python train.py --head_dim=32 --hidden_act="geglu" --norm="rmsnorm" --attn_scale=0.177 --max_steps=4987
Each number is 500 + 25 x the weight over the matrix's rms, rounded and kept within 0 to 999. Layers, rows and columns count from 0. Numbers have three digits each.

# layer 11 attention value, 192x192, rms 0.0954, rows 96-112, columns 0-191
495503506497519515539488522517499484503462494497532494459514487496530477504497486517548454489488493461465468501476459514499561501521501462486504512447522530500534524510522509439482447557498510529523489510432524513487486462523506514477504517482419520497522520483496506472498529478504491514534506555501509526502469490522497503499492526485499487532523488491532469496446492546524511500508477489479515477510528511475470457509512479503468496476532485526510501515497542493469475485502504513436519500521493468438460468518499489471469464535512508484526493527489479497508505456496482507
479526516518533516487528475480506508518505535528538465469525510506533460500497478478462523479461565501512498502506497513476530505457523523461501519505521506535503470491458526522491535512469489502536506467520512483492501506460504513471477491471515516485477445497494525442473524503504510499472522467532549468493524502539486490536506537478467494493474470485540518526507508507444491480471501464508502490440524512531487492518511493494497517494480488480518497478519511488518530507506481506498499545508468523493532537497460491515492493539459448509489487467482529479505513449521469482
508496494483480502478478484488478500508487557501468486519473536495501497486496461498523543507489479477508496497490537448490478473525476486477509462490506499511510469495474511492489515519473463528504497526515520519505500486477468499470496495512535534494519552496519492499520486490472516473497485496482462460510537524494507483524518510507510523489474505517460484511522504481516461506484492524527478478477514445517551515507495499519555521509490492484507500499441499513456470506503498538503472481475506452494501514486491484494525512545509485537499496486502514509521509483479494524
517499491508517475531502509487493455482511504490500496485460495498492507514452501494553450473530491518491495502523478504526528556507521479469510535476533508518530487523499510485478507489515514475505503481470517493493465497523485514515495510482521531498487517521502527528497530482520590474480498531518477454518472456480466523526505517531462511531532485519503480511492482498563502521476510500525468486518439520484510502496501544497507498508533507484481503471472511524498492517524475504493533484496488500472463490497530468516508498518522470493506491462503495511486509473505500501
471516497544513425479470483494491469482490430520522494480518528451483546480501486495465456489502470541464506523518478554500528514519500473538465517463516514450470563508490517536501487452483516496530538519526501512502499513514488498500519499526507445479453449484498497487479520502532522529490531464487512499502484506504458518475497521473537471495506491500465536517533515515469522492502541478497502504531476574472465480530494487465521480514495495509512452492482528521544486524489482504526475510492461518537492507500475516482500494454528526481498492493496480502500524495487520482
512485525483532450512491520499495501495505492486501515506490492493475498460542565484464513496470522528502512521512489528503528515564516501498500520472457540521473509496518524505523457477515499484532482484502488493486517490512481492536536476519513490501489537510484507513484442501456468497516521474522463536490466523487449517486495501532509504505480478520484484495477518513514504524523510550489466492536475465486491500487506526490523504544544479492512507459498493505522500528524499478515494481515496528496531437494478560482492492493538505503487504503509482489493529505496506498
478519506498520484553473516494484506525513476518512522484503506460486488493495469490492493496501515525498518495517485515482463512521479489505504508495499497505512521502535528498529454501499501489519481504477537519477474487512482487493537480555505467507505546534515549533482517480482457486519496475512463496483493531517499527526518476529538517498478515519476535487479481514537531559512495513522484531528466495475507487516492489502537490492566505473515498457523459498476468520478497523518468482472500491491479495510485526480516541521523498505499512463490495524503527479509499550
492470486509511495522460490503495536552482493530522523490508508461528470482488440499499510493512462512496480523506496497496465503476462468507496487471493506520461497517533473472480503533466520492529497509484527542502486539502486493449469537551457527486499507483506507452504498504515452506502490511459529483497544528530534466524507537467534506475458494479522527506473482532514483529468499507511510552463479506498468500504514494519515503460491484508509459497489503489500514506472494521536496487457482468473471470487437459477509497556494494491490509482475516481526527483518474562
521503481560495482501507514480445471487521451471509481514451517500492496506524431475487480471509513522494536473527505465508506485510491517504507508488516513480513481497457534507475514464514479495503519521532507432492517492481473483474499520472540501529505474486469534523516552465429473476498512478523459466513505496479481477502498510518485488520527491501484553536541498489482499468510513450519487516497513477504527531495502513514536511545490505468518518454490487491517508514493473523490485496510506520508488530513499513506479499541508511497511488509494488485524508468498484504
508485498571505470481492477500493510478494464492516478526470523542489486506509459524496486470477523537512555481534527452489457461508474488479511512527520471465477468506482496505519496468502480495473503489533447463508508512488466499482519502510520469544477516475472522476501515491461546500481505489529494449509507508484511479512515522472518454518532519502515502502548495482471513502494536497529493525503505490501521534526493502493522503507452510510512517495462509505495515505507503499489497506483505524533495518490476524519486493506496502525493480503492522507510512530474495511
509529499483465517544541511519508527492512524473486511532530487520504492534501566527489478509468535494468489480536491516510491558496499488505541492534476490531547492521509498479508439480493494503549488487500532498500487470493515514530515516446447492509492555548480505498486520524470467537506529504540533565495468514487521499519501466491483502507522494495509447501519500538521457523478483505535505497495533446466519485521481491550472496499537532488519488496530534517470462508486494497518498486547519519467539498492517455488497523489489519508508525491516537498508510498517475498
488496493465518494507473483493532522511479510520533491459536500451481520495470516449497522511476488536505486521481479542482487489516491481509489540455456512488461541510531492499520499529455527499512509472523514524503481526471494510486496490503452471493472508464463525457474442521525461503505506466524500516481501516523477477540497504519535495487448512491524511471524513482480500485486525531481481515493523492488460481453512519504487509531530479480487484478509481491526495513469533497558492539490481483461485510553442504466499525494477528495547501547464516507510507544507526504
504472507554544467480510489515519469480492518489512520506463523478496529503477529501489526507508494526508534507533503524499490517526513509505539494517517517458492548488520496541519477466474512499496522487548518494505518512512516478476502502491483491494460545526498498535481487462492497485520530465546461502508485485496511513531481460514524499525444473510502522513522521509497514494497476531501466510536429483492490490479486571515514511521514520535483516446493479515481519499481482487523489473459495521526545520499497524500502567497511499522467494545482498517518510524488523528
469493496541510496479501492496517519492491504511519502484499516516474480507470488488471514512509511526517490501558474527494457515483467509576497530515513478443464507495519503530499511488490495494498514521570473513521518499521511480481513479485512468467422496492475532496488506448441466491490507465523450525492487489470482490526491479491495498504445524496501533514558518492429525478496535481511476558528490507483505514492491498492498483521474532506491462467524463520524504486488479478509530508475505539525511558500502519490527552497474521498523494483478483477480488527482503504
541486501495478535511472503502509508506512479518541471498460484496522521474518495515529480475519510527489503504528501517480463506498469468507499548458516508480499477490486533516489495506527479485495522520475451457505481465499524484477506511481497526501498500475510525525520553457512553519506485502460501464498487471476491519507489524512512491483503505526521496509503478532500533539536495456519488492499504498517490490525504533483470489500509515475524502469472519503484519504490464493492507481443491475501480522498494512489575470491511504520494480473518488464493518493496514506
498502502492504496511488509511504510504449516498480498450523482446502488490515511514484541523468478470506452510454487519494541504514517510435509511503487527498474510495528505441508493510494504507539470499491553519476496483494531507508492479503472483502523489526464518463524472482447459519544486491524518514478499510517471485497523483536505526491487499483479485471495517523507472463476497518492503499493532511552497475486498448503513486497505477474474473470507513480494463485505530487518448477521516511499524478514480540502496509495543511512549542496490528498497524487499475516
495527506482539511463464467507497508507482520504544480482538487509492501486497513486460537511478494494522506504500520493492445445490488490509486422448474535443505474506510490559521568521462480509518534511530506536517525466476494503467479535498491522497454481490504488515491508519501533514528500505484488462506487525519554494562505512495500497527470490521471455486518519459475501498503490515530497480493538473459509499515514483515512501498539515520510497511496487521462475487487482499492500520488486495505498538496479484494499528493479492521488462523526491514533506536535494512
# layer 11 attention output (transposed), 192x192, rms 0.0917, rows 96-112, columns 0-191
518461493467524467523436502485504499507463505494500505491526522465453472536486531470507483491517470504511521488501438557494498486524501467501518498493450487504534479495536518489521493510486521506502515484521513537462499497499485464497430469545513488492523523491499478502459473474524469526498478489490523524540515525501476497505478516493557511497442491503484461514502478477503510449457492518510500504483463471489487479491556470491489474468486448570544527492534501500491495485502491486543495507488509484468516478490468514480517488525470484483500483490509516510531449496512466488
479497485488471527519559471514497495532502528502506463493482499517534470511504511455486486454489494502502481491483467493511461537490522494529520491538496539504544468465483513488496499459490499520480489514535532459510516490482477501507502487511512535534521477537484497521509474490501519476504544518514509477505459552521521512499469451503505525507524511516491518496475479482510527487525483468516501486443493537524500485495512474479526470489516490478532468493490499507487548514467494532450486521471477515546497530434476509536503495498489489519498443509545517514546529514475500468
496490542510507490500502516497534502533537503483485495492501509547499495489468516467496508481520529498490540488467517464496499524515491476487502490521549482494490526509441499476532507479500503481494537463498507518515477475513521477527513527494517495551492501520533533481554496518515541497473489514513546484496491467489515488511519515496483505473506526485488511496498489506509489493477525493513466541518504502479551479513514528453515502530476501502508532518489502466501494504507507514499511511531476482531484469516565504478499533503573491491480521500464468473535518508488501492
493468524459509499477479481470523494491469525522492492516501545499473481489518482432517482472460509520523489531503509521475481475519496517507483487493506532481494499553521489521525492544525497465539493469483505485493544500480521486502466488528520514504465503487508514472498514500537476497488495477527500505484498481511462476499529532506529463500518504509517481562512444543522520461475497507486466501491498441529487493509511506488506474501506508558512522513510512513517499526479515519481449487565479517535505479512504453503517507493478546491499494479503484498484451485508472517
486474469464439498473503510523509512479453504528496484479467498460535538502537453515507537497506481527490483497542469510484488471511508532467465537524476471500509492520525480499490475488542508520467491539514507432466485539480501491531488505481478514474477494477463502511441481496483474490478521476519456489489493445485526503478488496486483487488495506498509486560512509482477506461469511505479515488484522516498519492482432511531498469502513515463509454479504507544492486503496465508496450484487469521503509557457498521526539500485422490521486504499535535474485496501502498514
493500495492493515484478512466482507471482501477492498481499471479483510507497449522513519500487477495489504499515524478507514524491506487463505498516484493541507539512495497516502499532520557465506535515482478475490486499524503479511487490479489509454488472442517478520484468508559493464514485504489493499424513501510515503485444481471496520481524491504553479501490489493491503518489517511505524481488483494506475445507432488543507480517476518509484483456506496494495465520524489480480503493477510498465472494521527480502524545512503497519476535521504489470445480522528513497
517497472514494472474481520498489509507470541476491524485498497490459492503486509537494524492505508489484484496535487475501506500491504491495493514494502528546488550538480498516509473516529498470514577482490480469504441505527505512527501519517496501469484484493544521486495462510509475500495480511514493496457505486478487489498455509487513524475512530515475469520493488518523514500448517494493504500504487507490516478484460499504514512486495528524521501494514509484495491512524470522511534503465490507485424501551528467505530495493511530471484563539524503458488476516546487522
515491488528481497500531497514486490547495549483489514487512498515492490498460561463475555505533513500503499494495458528481487512493513480502500492516492512479527515493454519511496446519477489478489526488529519496470468484489502475567516529556533493518542502538498513519485482498470473525499503506528519512523504455493508493543508507469566516509490510509475499488490497499514505440461485509510501521485488519487566492484524476466505512489501498516551515474515536475452494500531501559520524478477480457483475515466541519494527454474497505459514514508532540477514512479500534529
505520451477492520470495508521579525509523501520503504482476468508506523482472488510488496468537530526503479506490528442506483482481489520487464519519526514498527500503507460465540549479478544480475464471490526499533465552494516472519519486511502510514446491513519532490526485483523531499484488504521493499491478516514486474517525497506478489456509540499501531513512473516529527523512475475481479528474498504494521521531489552518524482487505458520483487536513487512486540528465515508493451471522492516519505513509499500524499535481519525478467481514465498478504516503500489499
487542492515521500497498494511536529469524509525494488498468500515523530469477466509508479468522523547471483506484528449515534508480517523482452508518516508465516504500483493472519530471498496536513446486495517503521452515483541488493505535487509527526481520504476504513478521510519518503475512482521497472438464503498517490511545506496470474486499557479501520525532488502530483490543499468508482502473518503481536537495459529497495487502484480469497457513519487523499479519473506521525462475538492512532492512481515498527524494464535498492500481519495499505503505483501504518
528498505511518484521463491493471500498508512466532519488562530458509492546486542508487475475495465476461494522462492479509532479490499455523511454512475529504474531513497511537491515529502507505512544505490503544498527526574496512467515469481493528509531527494500480481498480548507488500502461485519532501505517557518490523472500492485512509480483489489500469506488499522544502506535455533521507525513501492527469490522521439492490497512466494525470521501537485489504505447491506469518510474459511525457468481493495435505509501524492478506539544472488475517483504528515470503
497447502497449504473522503518466483535478555527520522515477512502499507507468486514473533522467510506506510481491460538503509569483512480483509515508495505517513466529500503521507486497477517522487532544516492493450459471481491500525489533522521479470494470482499463519463467494503480510512515512478500503479491460512542521489494473470541524549514523498506525521458520486504510480460482481528545480475464528475516489495488461504498518537513541500507488440452514461495506501532465549495512488456464459516506527503502554515532488472473499506501543512550511503518504539505525519
489518536495504482480496489501491489471529531489511510511466477507518532497472446482479555501488531518472463515464523499503478501456468510466455509493520516496493525541497508533508523506511512490499496522486497499523463522500502468507538523502502533500462491462487517479513472517533471517507521471487477488418513499493463490503461515487504517497511511511482529552533491505482500497515530506507550513494484512478508489487427529518518478510505525511480499513483485443514497500509492504470483483524507510482485510504529498456545536483505493514479570492494507505503528511499488491
477516466490480519470490479548512519491512498518527494508491482503536566495485468539477497516523559555474437512508521510495486478472495527499467525528502508520493506495514510551510544503482470513482470527488507488517437546473506497493516489527460506463470497458466510525488504466498479482497526461523461485494465504475493524488514476515492477509518520494495551547489493472504510501537488503499543492521496541505522557496465540526489497504499545476485492493470501496520536517466480546492499469495501512524459516482519508487510469471478504496506537481507507503486557521494494484
466488471499519503464446437517533508492517483510481491522482518486519491509481514478522496519495524532495517507501508503487488491494534519518483475497500475505516523508544507503530508512515484483517480502533548492464488528477504482509468501541502485475489525492464516507464525478482487502461516513528507512481508502470501505521506543515516456486491526485522478552502454494512494471503472488518506467498519464513492523504455524501498494467482491502545487509514493554535548522463488548501471493517504525507511493489500490499534460507503527505454484500504520507492514506493499491
531500522464495447522482526467468499495475524512502462518510507459507490560483502515475507491474467486468505470506488489507491538509479466506550480512473489546515482457449479499512485473490540526517533512486485510474488476550471520522490485515496482501534485490533494524465481535498477489527485493471501540541517512471523507480476483488494552487491473476539550466457490481513548518453507529487546501483499505490478458517535483510510512484509495499519515471497486448486474515541494470504511501465497466461486521525510508486508532514524486493498510532467498495517479498488510494
481454541516518504518528529530512511522538491486508511506507511538498509501491519481478512478481529511489516507478488529476515525476502511506500550489539488495491469493505519511512510442530464483509504530554498509487485515468515491520533506487533484504498510505487505506539459510525511504487515495500519461544473459517527526504518507534485486544507525506460464556489537494486482496532531465536498506517480501507529536483514523488536471536454529481536480527471482499525484464502493537482507483479473516528495513448525513513516510472483504469461517469529465510558541516507515499